From a checkpoint of a small transformer trained on Wikipedia: 10 heads of 32, vocabulary 25346.
Each number is 500 + 40 x the weight over its row's rms, rounded and kept within 0 to 999. Layers, rows and columns count from 0. Numbers have three digits each. The size before them is the row's rms in percent of the matrix's.

# layer 3 attention query, 320x320, rms 0.125, rows 0-54, columns 160-239
083:468483518530509490454601463546500475506474477488538486481463491482494573519573505532486497487502550608429542499511531489520515385501401508518496459502452541481552535485463575483478448504473447501529498493481521491513385577549451562498551545
084:469526494525558465529413460423547546475550419473455547506519460465478536461502492523488527540518477501533494534529479541456450530520489481486431568618547485514476488454581519527559561503502480445490574504440541492488486566501515461538503472
089:456524484509539494506479500579526491539524474550498501425536479486527451452475510502449477536522557533478505477478510457542519471470489523491473512480533482501507510507425464477525530555525501546469554529503528523510533502519538529560562461
081:500535478473549489518454489605560470492497454518487485389509476407549490493480493525532477441526503518438500517545504462470500493494501484550473519572507526544511511567487529463500474550558529525436490610486506503476550470565470526588537459
088:521548480552543426471490567497559476510549541476514469576521555494537506521473522551505535486584494475531524547553508520409510516540503551511493441460481515517491490450475494441451472495474498512492528557555446493470474477487474540515582500
077:552551477503494580460455513507467497519481510551482482495464467505505465487547493535493483545461554515474468522486471469553512466468489441440503534487490535528484544542534478480559478509535548507431437577517480463508496478478541469513424440
087:459493495490498556595481484538546532491512495491443431489564517528550525412470527537426445501464481560549501477501514501482520425467503496483559465518494504528553457499482472481571472452487428435519513484469502472468499454569524602528556489
098:468427513515521539473500470538534478496524502532446515488562472468548502411502470564510517574465495507556473485527523491510491492499579524558465486428548520453536491500479517453527479563478474529456501505503483433510541462525479527553528432
097:474537464506476552531547539390473453479560535518527554491514492496598484528507381552466403487486570480499473514529537497502496500534404525473564536531407529506504470500497478468556500537485526452476459478524532474486503538499526538493515492
095:479446481523471514528516488486476492502481534480457492510524496531481518446560492500414476474434478408535387471506531549439533565526556506540478482578417470509494486571520478441482528490541509546560484512423453568524513430501523412445480548
096:512509428479515472550507489567536567542493524510568481549456575478508502502508521464420473461543561476486539468497486541488542534454526418441549477478498459499470510430461504477506470522395506472484477466524456529491500531471465548451454508
102:452467508519441485550476483481525579446453478424464531463530462515525482543528485499550526541465500534531494524513546479546428549532520505551455561486489388497465460468541509541484452548523503494490548498532374502456561465527476499434506502
090:475494513409552585456452444489457454551501451520471469502503469562531459508485488502544484501455494536532559400493476501522572488526492499493431452523492537548579438544423540536470414530480515531509525509480474596508575482483478534525429451
081:528533448523492462455458561551477494472525468524488491434484429462460476478437490518501476530437514502491508478529501480578528501542560512518536528533487446466527495486472491486421534591577558537542444516524480471521514473468491534502512479
078:478545535474500454519550446549455549512562512468553419526481517516493539519471517597554497472495464552571542501521525536478496443477524503505471531486450507404533516488581488500429511557511501541526568491532477463517451444525560522575573487
084:418386499481532574499463496522488467502503525512483516449479481524460492536482453448530437513543511483485477460414479484531502462484524504535478471445527522464537435494481528536425508574505580525482514474555493485508551398517469545549504480
089:546471487543516467562469488379494524511540539511579533498546480467512530524519504441421485508471471525441535450431535496471465490541522527501475485571515477512492499507488513578569477533523476460462463573456558422473564507531437464488482569
090:498525480461550523454573488533445512471564445480442514450504495550587471485476406522543446473588476541410512491477482490560474487470539507561472553482534511469504459530451509483477493607501421526477502564534548539492599478543586487561523510
097:542466538476556439457510549506535459527536548489456556491555520476487589420437515532492486523499531506495560568514543517539518518470508482505382497532482515476514543457403507501517448528471476480495480520466524441546511559532501410484568407
084:482461480538456546574565501446511504535554519463493502445469505496418436504516527526464564476507519489541509497473480532509543498509461588512488486553564468471447401453540653483550522509433482484463485485482533484520480544502474552481513511
092:527470446515473487404507512516503439496494482536548544532511589471525562520511509434500514491490472578539528527528531493472510497524490537474459412521502497500552498469534500577475475541496480481539425489501450478546471437566477496427501494
103:500509588463550513496417459517499452518443456428508475438503484536444510425496522498483453478529433528440547548497490515503514508499490456508534497499547491498548487529494525508499455390517487514466510496426516496482470456464428519400454460
101:454481543548493508565511486541491453481490466418531532486494459571553479456491518458457494411483461557482504545493492470491553484524433480550458541496511513518489473516507474449507506441500513540514471526457481556482483505469483511463473516
095:480519516516572471445460494490457464519472450600503440438500506494463557482483516458379489451513550531477514469529528554501558541510540482431530493474478487494494480524452481478571526473548513437460451561503484490540541443524504503516455447
094:491477526468507480508440507515502485459526533425443446541512493422526520493490509538500479490466538502563536468471508551472479511510512503458462470538577487518396501477569513442500528522510491529530564464462497505510470539545470454452527479
118:501482596513574490510506517558538505503457508494512430495480487589486495384484513421512482510478467575506508488492503590471472523508504540565460493499558534494417471503511437403412481506500488512462496551498436512491507505546504497443536465
095:449549480515469489598493527508527552510621504497460525500535587498487468448465453586548518513500463474545532460537471431525508505534482503553474436463473574525499461478497530482547503529501511472451505487463592440446509497497525504528535482
120:486469524543454530550544506620518521502464529488463502519522491550468530484490521461483603520485480588516513515519471512500470547475521547505499548539555480456476478517493464479505430476464498539515548497485484495501558485471485492509495466
098:528469484499485413491488562474536580479422463490454466485530488499573554505508437431484533552471494491459502562444464429541514542507533558494445525522499528541558455504490507489456527438456535545503529494416469538452450494493473502486608533
102:569520454501474404458473574484435500565504524500522535499539516472613450532472473528543488457463447487565513475537589549556501528531537527452548537539501437478503592503450463518522493478489524442552486526530477489526461531552491472549539455
101:486473465443402525558579466548547507456508504553454426505504500542554511504513398498503487474579517445520477481403517508545514491577478482558496464529544488577452464558450511510413471452527515496472489515526504501494506564468474561567535510
097:574497547511565543539462537479533434481511473517526479532539453506555522464551515491487551413522565507513412501392513473472501440469513454484560516559458509505519542567451424488506521525507436559485509490617528516454445546485490506541458485
102:456502508471465501486512486470477454526547511468479435467516544482499500603560467492530594474533494485459484456517500516532547503443481516607488425549540458488523521558524526473521503574499504504532457457492455527416500494483553450419458527
111:543520440561503438535483562512480520412466475454506465515590450529529483464469443521537504489527496500499553529443516606490487493502489424461512546513592480476457445489475493536512515501576526441538498479459452480494500484529488448530524548
095:535500514472513457533483498454523529418536506563536510497499461478433462490548531445473468454573524525547545524560471480533503577469613463518523519465555585473561498577525500494533542484509437485532483469481475540495523508554514527553497442
099:425480477495493500544521474496501541490505467443550514486444548427531550556499405472474553564485495495508475493515473517371508487495545525473540482497492446506487463452550633533511499589517558541550576488529492517474426485533522488476529474
108:500512570511502555479522524515471442577484420457560517455500495392458503533554448420491526459472496449441492408513458471445498508493537522507469490545531538549522490538483532518487516625489481514496544476458464495512451538524461435478579485
106:529505515526458606549502511532607419486556566451535475455523543559498470506462522476475495483522543481530540445453545513484563508457551498465438478493543493517456534524552453479521502550491490472536508510533545467452473508525463508459493432
099:523507506533580501514531511586422466460525454489392487528580511524481487453457514488550499515524525527543487500541486540633427524480435494469550513532529518510516496458545499540495440483453561517509493455536477513529465508491591500508487560
100:506552504521509543468456500446550465522514493508496559504503442518523504483543531507469484555582583493493490557452501528526557491477495392468513492514502458498520507479478481570468544464457533489494496441575447514568486483564497512495514472
094:523531489470518535581511455507504472474470461555550517552473479504505509531516517549534518532558507490517469482479481484449522588508443537463492487507514435526486456501470556466509528401481515482530510430466550485493508519516535431530505522
098:504491526461487523521471629528525481511546444498423526533511483481465520496496476485556492429538454544457507557527561523457502468559561513549550434509479467516490468469557483468497564449523433471493551452548509510451439510451535539562462423
105:462480507545438489518492428560481534536551491487520436521512532476555464602510504544342530516543477497494452465531484519574510479513526354510452468551431497538471533472502587537488463541557463462535571432486612516594483444525479466520485521
106:535460464563564479539598538571468502526502465429480524452507538543530513522551496472500508454522484494485535609478489556466520517524507543460544571545500537487477562566577456487575491479469503531580471529437484402519515541513536460447499572
115:431503538512539544515493514505510511491501531457482506483433497362462525525495495486494505485527522495483443487540485454467482433536552528530403565499438516462538489551575519426455462529432505547448551482546520522495460536467484514511537483
099:426430444546418546516432482499496476486507485500515490517459508454518490518542474493520493540394488544514508536522545498494458461484517514557542493550451493485462505544433481510521460491526547515507540457531542584478488507471510496541489556
103:540533472433515460472510469439461517532469448462492458502531515513405472462472526452542497528528539495469524529435502498471445518470513592431509516533519506500542481499532526479477562488539505432475528549488479502548571575543496514482532406
095:465483494465499533469472412485546481524556549439534568494510510494487571600513474445530462438490423548510495472475537464437574481541491503541455533514431486533456523479476515494466485598562480529458483431536535554526508502517478495488507495
099:556520509468574509469507526450478475500516465475531473498529484509429473499443507485534563559556489472530514550489476541555471526511534470530516525506503472483485489517531523512442470544523443522447529497467502513530484452538485581504524487
101:478507424535425513412526524490534394553523476510495595500427497458509469478565419509442468505378507521505488494571546462482558477478555566470539489469504472527528469478590462433496548567505454474443506544484528479593503415546508506502563544
104:467455551465542586489548440527526544538515491524386545570533491553512452489524511539577535517556491557546484510465503483531533469481461497498518509465549549443479524477511493508515513501500482564547483480484521445488497506526510488526502531
108:514484453495503513536461524515513488567522462544480558587479480510533530478473471402474482507410526513502447525472530429404517467464486534520472447436564497548501501482526493449480545502506455445461467574528487443476467517540533514567519512
098:552485468595520490468551473541593429587426448494563499537479530514500459423475543500519507432434549454511553522496537541485559417456468498492462494517509456566568492463493463519456480486550551459465482475541502578462452462509486429526427483
109:529515525522484490538519524505452491372490500484529504538511521542480477485484479436467497486522513461473468507404514475456473530599494456461507508583524511535481482464506524530502564606476504471487380508541520506498489482529524487438513428
100:466492470504565577446480463522451474497482435479496459525466543517542430582495525579603544481528491485494493536560506411502522517469428475475521526492543522501496441433465533472425494491522544515443574475482465492511521558504481506533528494
# layer 3 attention key, 320x320, rms 0.13, rows 0-53, columns 160-239
086:471538528469495479463514511575516564497554448469563507508503493511455483437445500549521534544598434471468417469531482475523531558513546503504489500499445505450508484519524438546535473478491521417498482510546531549454531492479518474442579504
084:498556509472564496532492427490493500516559515522528550480582459530501505522537514571599478487505528505462449521495495538515508491534477523583527414466436509512489546505443565519487478510537479450541546510497514470447469436559551529405554600
079:484607454553471572439471466431506476444508517540510461475454437528507553529544398498455457520497506423444454561459476497535547469525500507460524523475500512485525527511496457494578459461493547531477446461520560437512505554445500425514444509
085:466428540501526529476474495426550502495525517475584457492538522567517486525593468482447546532521553526451473415486440449500537498456446487472516573463487464577554530502478451531560480484541518507538475522495480478558436483485457492520498514
095:510498541467518519464501553540503547547388509540469515576471509525488484449504528495494562481524536520547610534485500457511476479474522551521468428508520475480524508520449477552487536473476490478471550493535439514523465493499431554527578483
089:497473491530548461484465474462491485506533539423548501451467479532444466535615460532448546424509550478412483457470470447461527522511460449538501495555494471577535546509462532517503494519417505523510525509482544458417481476488462482482524501
095:474511537510452575549509520499458543476445471512452416504420465463485458509510485493512453438517482453493517504483443524512481585530529519512486475521488466516516540508525457487442449466437479501509508536532384461512485511568567496534532475
096:514511486510483424551527536527517553459467534470518494513567533521477384431492539562478519512473483415542438440475525512460433532426490503485526467491448506474501507481517529527512488466429545482504478514548505423481521496449479443506547465
105:444531445497506506473473536583470518404417570502456474533527472471466481524498560490452495475470396463522542530530435465539496488477495525524536481428522478518499551519503487489386527464549443503464497492534509523516451499546485494509557480
099:484513505533516516525570512573517524528504436486543560499526468494520509483429493439474537511505460578390489520526434512477474561509502456510519516422435430463524460502500490483366534500492444486555546537531472513460459560483595491455467555
096:483498482441504506399432499476457444518542500528527460515490509520464570547489430493467545467494487450462485594570545506500476514555553511453529520542417585480504559502467468524516581506496471498489501481391549429457526538490507466528479533
107:473486529471499525476522542454497553532489528492557573488449473463563480558486543580531427423499514484523585526531518533486504480564483541425527479514446466500465499498556492420559490483526512496485497515511494549539539488434492493455488426
081:551460477574499472592442528485518506498495523506461385519509508504534497547491514423431549507469512553541512581493539476537438506562575554519494527566553507575457496457520479481507596447488511487555536452456456461494524493575438494498560532
085:485540452508559428469482523467528549447552468474534514443548509483517491550488501487475483455549448535425466507499498550494481479493509527501474508445477520562521507476503468502454454484531513510449557450457534456503494485463449538468568526
087:517494482516451506530446488570478537471507502527485577540546488557518486474434459551533534617576494422471451517541548451516501547526528478523415471503488445505544485539447478555474482478504489485564451545482480518444570533452533539501524459
086:539526467546474477437539518498522398511433513460502476508438490451466449520446520593527511517487522464538548503484480519490479480498465516536470513502451515451504600522522510426567544542512493534455431417516526415561487514445524544489438458
089:494536565528583515495576504509523447505536509591550465442519526491510462530439493487559508492473447540479469493513452517504503557497498484498521556457398545504476456532512513474479454508496534516515476546523556498479547475486542548455441510
082:496499509453484500526486461459512531453420499448517487448468442500554494489605521535455472516522503485498519519538462494498463540481469502461507510512544472576508500448445506537519513416515481527544479501480532519492517458546439509475445465
096:485566496557399503442508557532521491476460477553478471468509475496477547450469516536518517536516454459500495476504539576498495496534506565483509458506504506478536480455487527453470531495449548481456543450469433515467475462504510548509528491
101:513487526474552437536538460509541524473477507507464499571539505582533511519498519533541531490497461613478476542527508438527453449494490458450512505490525451518440452433490482495422534502511430517539541607512466558465467495616467479564457543
091:520491512544557491520452502499533480466418486498530476497486480480552439488520547572471440544455467468501529519483437508513521546464466507495474492436477477597553535518554483532479543543515509545483543535521450478429497495536469449549497584
106:547461465457494444516475516543469459554511466495512511463497543466473472488512411529479527506514638460410501445477530434514490521463571481426497528555432517474541512540462436492491493494541485462534494606443465548442570528561526510515557481
101:489566439572468470420452534499418495474566514470511496453569523494462493569432498400548501525472522527517514466570468428537485509503485520448468556507513508512529451481460513574551441524467519500537428439463537477548427467491434518537529493
089:515491469500485518522520474477479444533458495528443465442563584534516495490529489533493531541478489468523457558503485446545536503501482518483487488483509502512521517497568448519498480521440527488526538564533459410498485513512476552535519516
096:439524550504543508497536524475490481508526499487581538602495464536497491470444589477465506471530463508498474486527525574496544450478502491484522442545478487462512509497468534468457520546510478476462550470441486576479534455452550543538474516
111:503513485437492523527474482459562422494539485485504570476523410495434548483515507491475474441440515559493502479542444407485540499491500547441458512460576553484535508530461509498521479484545478411508443548485544524472491540390487484551557408
097:507480461529499494548532519482542517486478426530431472490450507610561486470486596524447446435502455600471449538529458529488462479429492548522503491461561473482553530475481479506568468477517490494457432499517527496473557497483533482471449514
106:480538451588484464473497489456524492507502545457478533485531491456499477495409475507559552554518459532440462441465562443475522553465542532415538462518467500476522444499505549520484494526533479504523526574519546517492519475545513422516518472
092:539578461492603499443460498468476522546498498515551515485433484535495428432495474572528479531521548442457521546542508510457457468478580499455505468486501457416455430498504571449472468483541489507515547512467550513569461485469445535546485475
109:470475491491486575509526491514532545535481531567604388528509485431458521534532448527454428483523484448518442572458439497447496455573547479533544553519496478495475527511487474492440490493493482473447519421544496462483492518477476471486461514
098:535524546488467483515465511457468502544533478471532511546546513426538534542470484520497431564516504564461508498458497547479529543497464475546474497500481502496555491510494555528544581462583498490516575474527481494442433489520340480530490491
100:495531489505548490562493448467531504544534539571470485522439453473501620462540482473549508563473540477516535536489492524479515518441500435514572553479517568571463534503494454500546442512465518533486401447499489513486530558432469440511527525
086:517434523545511474469482534468438512489480498466524557520432545541473402489545563444489446533441479443524417498501452483484504535458526525487487466458522545494480479571483531555536478464470517490546531507549433492518514502507435478484497473
079:487468484548497498431508538417553518546479492486560510558491521477544450498490516535516507468515470467516498447424469514537419449461535567514465419354444527464513465558448469490523480555526475489490532477513433518582500538524475523507471561
092:473438449531453515520582380480553568542424539495545519502539553507510471498459534505492457483487552475552462519533464512481520562445443484420529534511549496571462491470536416518528565443546486455492470520510519453503464501495422460517521461
089:536506497477479543464526490469505570520529441475483512451494518555493533524526582467418537516504494483389569462460382549564439404562510557513530628536468462440528532534446439450558447437484487536518454549433513530524518524425573534573477532
093:461515510479557474476439459522463491493453552510442503511447463509529510495527523489507492514471468557476433450493526533521474523518523446530546577528531500461596496462492471499479513452554487514420511479455456456488560482473516465523510454
106:500569546475530461481424446456507508495444583461468613550525504473496525558543540489475495505516504527511581523445542604500520528555548569459529481477473474506547507489420538507545452402594488545457529480409501507448559550500490546465504475
094:493515555540525504502472452506458429507543468547564421464510507485530533595490474531484517443546501486470505551504526488492496437416553563461542450513503513510473477527493445512612506570491468506499501474533568481475513523463504519519527566
099:508472458474496497513446546513475537515449514481470522562482507471488472434495485594552479587542422558512525488495595541564524494549506537495461490485452479477538542517532468500495509550478496506406506521511470515505484452511496469548526471
105:522418510505481460487509535548531566469553473462544447523507492455563443472503484539457515503463519480520429500466509479448481473440510469588457571544463573432578559521432461517480525458511522487506526578495549465555526515431501487453481520
091:541474483455484495552373517469458522568478446472450443486513523501520520444551479507470487537463482448512457452498448418432477498520415526497527550523559515542460465487507491506500542507529447510507492530499514468520462561541486489617452473
098:445522478528464574395495558587513527542551468519434510497534482487481471556522524519482461499504435456479480501459534505427443528445500484588557506408507436489429475549492490453491549457469446566481500517460533466511551462523493515546455480
099:488486566483497474504516473461512540460462513528526473416557478496556511541437560532506455554451533529577497540542538518468458508494457519513486464510459481555459461460456590546535516489493524502570506482493524474491516532557569487413520443
076:517525473545454528484497506570528451480598519489513519514480483583475497528488498478525456530513558565454567472495470536481552459604529441526510534537497482552511516531476489568478515452597468503482429493433515464401434496471462525534414516
085:591465509489465523477515519456535525533579525433452477531545467557534472532430486474521560483506537456502561481497496468449504474524525471482526553485537543457460494490423495453475503554523434535595537500486483489480490477509607481528548501
087:446504523448534438505478523478574482506483540513432518534490517426506511497534475454569459447465542503523566494440466493569465515468506574508468448435473497474546468466519494547452451559517492497505529483474480502523487463564459511531572539
089:529478496489467442460543465445503504480499517496518572489484530521459501532452559477448501519482590554497400462434442539473522508469513554466508455517492497432514553458507457563531543489429549518432502554492476476518570528468517478484511513
100:488527509515463458485519491493529468569467501583487492442471506457481513498486479592536448552519451544534390433447533452574495471478566498521484438428579441444569496419454478475503523469525524510477487495480514525463484516511501470511542475
099:513557553432557436467485533560528495438526484480447471493501506433501543529537511515545543555534462518474454478457559511482442552441486439448492571442556506482445486458473502437427505497426505540481488471409524472537555453466553552501540469
101:458511468487459529537482453494459538426528536502487487560579473505531518535512474545444486473569487487536434548526464459496499423475517489378485440505450532491521540487481528561449499516509497543482532511465450515513554536424578454430466505
093:519561453479479483474521555516455530507525475468485531510502523567444466524489468493432494553512529512553548452516477514519474445513497480550562568527446482507527528498536552517408543450468495500467518547530484486513554475501536451403538472
097:523540570473467489500396464503435507524463506521488446470457515512464489490526536479536513537578516421462549521546511490487446486462522480410524493515580468536432471502482472524439487539571478506562497473544483435547500527550473471415483460
104:454501488445532476451536485493513529496530524513503454494554427445483504466533480511468503461488483536445437538565565521538489471557641498488457521528533445548555550544455491503499520465489487498479511505452448472510498448494546501453485437
# layer 3 attention value, 320x320, rms 0.114, rows 0-31, columns 160-239
084:452479490531429442513488546492568545492538471465456446502532507530579528478455551428506503531520471492559420605546491477489505505496522454544537536490471494491512417503569465438436499506532573512519521499480467620520492496610506537517498417
086:493470470440454522514572469520496547497525551433516494509425575444453567524533602484466516448443531490464542363469522470578477536477471478480519463447493395490532494473499488532511523477474482534553536573466504485534486519491548507521535562
079:575533516459542496514484474540509480459514456467482494512458480498559557399499448503493535437576469514529464484517519551499511442531447463545469582525548486566495431579553478545523518457503487554482489510528508571522539474511534448495476533
084:464547518502437541504462497496555470545419506464441535436440534500427483559480546465531518425542544492434460527541517532529512467538456527514419555537476559499504495493504407534489442460400546501438563513481505463522529482531573521558481504
085:432520452510428454521496521478474496512498505512509458458496562484506591458520454490473480491536470448485474503446538516539521491512538448499464557467560436508508517480484484521445426413483493531560566412458492502469549442481517585499451475
076:456503591554479465509491475509511466545547422486567477475501506539528552572497522436529426506571511606552519487500527528518557498501454486457461534504506509553507564487498502482476562527504509479462537464446457488509458435517519496494547492
082:487458479437523524471433480477484508453485490561448449494533471505539477475503451529473558523522513463510562532526417522509491555532414573524447403549465551417487512494469522513491529505476518487491576511450440505523457484529502568514578516
083:485568424447467564544448499484539519472603507533531433435475571498447525512516503529535505516463473494548570583494511506471461501516550475510509514483477568529495508419552519555473528525512411455538614540499494568489560509480467468471571506
082:489526569564492412488495524471413473522520556500519490417475559447449488526478495577423428409509531568529522502531444454436533524496496483524566500496441491447481512546511584431445533531469454501567521522526437441537481472580516484558488484
079:519515497551448490490475441504442440509542485545445507473514488498521526464474447533509492501505446521565516542474454557498499472434513511542601438532550506538531502470439504507468554444449518511445538442537505529522541506472517484510462516
075:514573489482535519504487499470536502532470491578451504503550446513526392443500565539515593548481533531504531452533528560458528459423443485441468502450457508505477471512540544523477470424435518507536480454498520531512458522513489462542503464
081:484471493536390411465478525474508541525533569545540570498419488425478556537491494584466441475512508530508479412531465532564580439452494443488571532488469483493520479551577479583495503483528502558403502519516541453503555522461427518457524535
080:488525522464538554551485510523530516455498478487483549527566465546504542525461439480480483509505482459532560525526507524483585501516578444491475408453461544535523517494505520446459513498514571511495548461448450496497502475451550507491566520
078:468409516432521501579481460503486439542560524487539444491465554540489487605446547484420550451420501498506510471502533516564433447503466529511468501473512453549536519577502532458503471498553516517466558544518498464543384508506447475419543549
078:514488480469547572493472607522522523434549474442522513516572508542419439446601442510455472500523488494501505494589488511480545537486505519490408446496509578439536524474520516569447485445526475503507532524509469504385435507508546480474520504
085:453511510469480509417482511519546464446536520537486519459536551478557508497521548471578503578506550602557469516477561457459541521437582430473497475504475472538525450463501467499430534482543520494542424538505488527497446458537546468586538430
076:491493540508520439507539472580525441503581499421504568460498542461498527530439523523469514455499478519500489522453485560496468485592543531512557431528532509445550523548494449487473480496520486465506523528431440438513574503583453481485542433
076:564503503504507509479484580511532518492471568583458496498488481562430400583457478465455497409574522453488458484496575484530518432428529535526469519578491559455411480492512470438528508514541531498481425490511418518584458470450561477485498508
083:480545502590404485475516466454500454519542501557464481534529494504528495563478467486511534454504470602450481471399539447499484481508501500446524514513444443481429400492507469558476522496475566454495536472592502496510449579530588462443456511
078:525472487518516430482503481489473436449516566580474526563501501475466505454497493490489553497481427514463451509477552463449497489418506514470577468464436581466536496457525482541497506478513521535517495489455499447553554486504564460536550483
087:401482410510460469612494536535447480512521439504499501539533496471481439489505473506498471481463511552533520486493464599479464504536487462453498457554585527503479514524488489467552448514436553482468449448509462538433464511511585492566484462
081:494478453493421480544514472486413494465441520477550483480510475467501543523444469482510490459444465446509507476448491487439546525470531456528540492497552463471501504444448524479509549587549484451502491450516509477427539445482498462492448492
084:475500480571440532475490481523525485523502515550465453542462531537519512528499450467580556516506530468522448477480553507588488474511518496522501485550511455453500524491473493459489536497488533519490496536541492491482527533507487456557525448
091:496436567479512483449474490561477436471502495475435537467485482553500469516541485515501458525531458453569502532459527548468533504496544489523506457537522486512496615501415535462475517527563543441454532401505492451560505523455546482564601566
080:492518461515573498431504503492504452539504503536526533476537438421491536449443480444508435474506512491472500529456544470590547526538497480421428463490460503468479499488564469511506525505592537481566476571485506491518557573461518512412616489
080:481523559493511498524526482522446446551529513510506406452459534539562448451517532555481517463492461550515484477508518516509501547469496486456509463475520478496449466483490459456504611488525521493538493494527549506465483493617457532501466526
073:486497501460511470487477511457430484546488534508480518518453469511511494512496542558485498517511539423539481505518486541463482487521512564543534430462491523496458526519499536480503520445549524447535499460469573516409437477543491543569538417
073:412396513506529508480476409505574471537530551518570494416436487536414475542508548528498466521587441497551491555503519503487519503504499512516528544456475488549517404519528478519568516478505498462495548486508495511532444569418509583519470468
085:516542535526442545538553438537521542524479406523479455553480490509519532484543505491489479512510510533503488466563433498516472541450520563496487505523519494490533465467399520551495499594536515539476472457519401500543461553524563473522449527
081:526510542552520526481468508516478513528461472496489549458462479488453447512526505443532532543492520491502534486535536559496440556497512511554475456455502509498540530533422516461539479459396521445547465548433470543531489540449503513427525492
075:538558529491479557486527486456463554477455468457467572487542436424478556534529491486514531594527513491564521515415549466446497518440533455574442446499566490530509486449527488497477514481417564512509500436502453475513479448536452509474556453
079:545554555565467516469497573461500502464413469460575508512532491545547513428517473549472540438564450525539495475547550533588467561492545487490453545515469458494575510543551510478478474448462540546554520542477487462514534471511539463451498550
# layer 3 attention output (transposed), 320x320, rms 0.103, rows 0-31, columns 160-239
093:550465499423529495496453507557525514518448528479448460512541458441499559505520481497461493477509542494527555511498455512469510536486457511521513523479458412555539469501545466472580536421457400526532472479470531493504550492464515560488519477
097:461465536558513487449582515539487550491528498574564603492504484490525488542471522426446478521524501475504510570510440512554520484499495424626501524435516475472495517473442509495472484572512479506488483490511499507447441505455489512474499448
092:468501525493522487470523502564448512514455479474491526455513552424454464503474570538486487557477511550529436552453518485522506541513593504463482412465504477460498505449482452500566507477560413468539540520479541495437514486540527489541501489
095:469448368461601501509460540527454529444575445503569447512578536491499461507514489492483483527474515503526471498483493416523494542477470519474548570533478492464559464506502498463455510558511480589481503528492510517475451577502493540478540456
093:471469438428465513525527477458469581486459458471513446493468564506565531527507508514518519496554534483477474514493516490520522489455562544515466494555493499457501483454529486486528561590550439437446459474495478501478535550511549437468510506
086:403499483503450505446500542561452479487482494482556514501486472533442464531482565581518487514419520512465525595518535481439488510489537583473520421510490526528509436496522468537504462516519557489453498504516507499526569464489476632458486513
097:526511504544482481519448481557471573526456471450559505499453504483546450505474498466496448454486497465518459485530521481522474500520487458574485467428543520532491454527490470457455459470558554485519484529458539524571492482518473387448488496
095:543520491484459520488471526494391529526443486493494439488605530521430453471474467491465547466509474449479419504493499466540522464525496516556534471562456448548550538500551490497453481422558533527470460487478494469488470549478443500486541484
091:516456455431502513535519443511443504462450477508523490516524456511514468498515456395497548547476480557480452473511467499504570457499529487480453490590486558502511552482503479535491457554441512437443468425539511517421525491498512520470502531
090:526518476502435541495510517507475538482454477454492403528489519491440498485523509444410517538573468473481494500499503474478509568466485533475413590499503605583557494530554497508530502498556459516466438459467536467482579541476462532488564502
085:532476516462530487502477511478535497515516518496510580446512517466518454477438497534532469408463471508598478548438489550565609483524502571483486583522498460497468566482478527442521450480513472541523461497578491475474475512507506479500474569
089:466457574447460543529542482503481458477558438472426398505502476521536514494535527462539469536417522480437485498490521441445507501454450501519469538530541522453526546527494508452528512552455516517586495477531565450522487518432528443564526457
091:490470506479527456532526513473485482459507403517490444422500531468469497509492459480559497473493541559496468544506496556456463496532506497505468504507484435533523446494499558515508544492494501555493528448459555525529523438544530490446482518
086:548526505513543563516490505432574493491511536524567459511493476484521440452393474486459448494600433437536452496496564478501447477489490502534477479487504518473471491473449522455490451528513560456480500482480477470404496460530542460611506531
088:536508451472566481512487498485471472478530476484463494461543432500499495555536526503517480512456589530463477537527505508425475439516498542546542502588508431508522518497476508489454542454430551453551490525462396520563518477567490450481506467
096:516458537480512450479571482501564503504451497450485394524528476475493440545528547511462545519472494475564565519559503540467565534525384589455487534457479517523491538448499543436505479457537518577426462533551470490527503552442411530468470503
092:451523433530545491398464490448547534482488479590499475548479478502532482511522479531562430542448518447465505498478481478487513523456473501483471460478545553496525489493494492535533516640503498498508426449521522602515476566468429496537507423
085:466508589449519563577535459536534541487501452456500492491552547582482566441513506535489485488553499548513513511521526477419449495549544484457517543456488457572427513572461521443480513443489542497474517450513486460561527446497523499443502562
091:518407427479484431417428509536496484533508514461562514485476451490499477515514554438466421454532484461476444496471492515528531500519537512563475453485517529448476552445464464501441460520560444513557493531531464568493570422500543490578469513
087:485527451419547548557492562500479531498476471502507439466554533455425482472473497490480469468476529465466447486463491577469482533567478485509425565549544492516501489506483594472502528524531360484396427474562489525479426557452513525527476509
095:526546508438549586395524506434525513533444546393493491534488525538508565561476505518489443501513467516480481513473511483464503515487516511527451492533510541511497565418533425528448477535505472522536468467438512497465477493556552459504508498
092:463504516467591495483475529514492524558535414503444531472486483531546523464502536485506476576593539495459505498518474525434508496482567511552508490525502507522493521545499465556471504506498513498502455427569440545471493491511485464494476534
094:532498493449548407424581495512481492537508506456533484546546520534475469448591507527502528547514464526375497534463477520460472507538443479486520553497446494507532472437471550542481523476500469439553460548549506508539476525453528493511494593
094:449568457504534518560410539420473526525472459584490482512477472510487540403492407468499518512448515520420512444597480439405446565536384502514485510515527478488521462528495505529479472477544523491550495563508483532481518552466455453528526493
088:562506490525476471437477469536553474396506481461488506512489532549461499477580517564534433540494454450534516523478535533626435436526543485455539507409506541491531463528462530493513476541442514496468516546549552534534474492486437531557444509
094:566539504526565498543522481496470552455502565497563524633487444474512520573519435545498496524607544474477456451516483523449497522469518501540455470531459521485494517519497531514493463471514456452461525544452446462470552537492551529549494474
079:451515505465444482550531493518493596518532471499462423497430510521495517496489437528517528494502527515498478468508532516499565568483514468494496476485449474503467446519491533560574486496525490466511559524508457483504467489501492481434413508
084:538497513437486536501447555538524488460503526532516459603499488509480482501490571470561466474563507530498582498418509445525580469521538583441522459541496500496533479510495486486422499577522430502511466489490521428446489464522462444528499448
095:529501476493546485533499488430555512462479582475539494462534481541516481552457478502529521537489530493514579479527460499403458542464503488482583508535516452516535460471474465489492524432494445431484486454531531476506524524512474600503506570
092:527609490467448528540539483505470431481505602506525540504457512553525471425465457576492478517498563489504513492521477498571508497519471471442498517481415438505472401491476521570534550469516483465508477534504490499541526452539471460547490518
085:441449447555520438515469470509557459550485530523536441486511524493467518473536550532492469458512454528491532499581466551537508485405400574409495489530517510490464493481426486487516526527530480524566551410432491565553511534487488433490492511
092:449491402518508498512519421535480501529527492482496578477452554478509567477545532450467500522538526498492519552508478541479487515603466578497501507521525478508387484462514514468469501417470502442424484474556527512490522527551574506513518446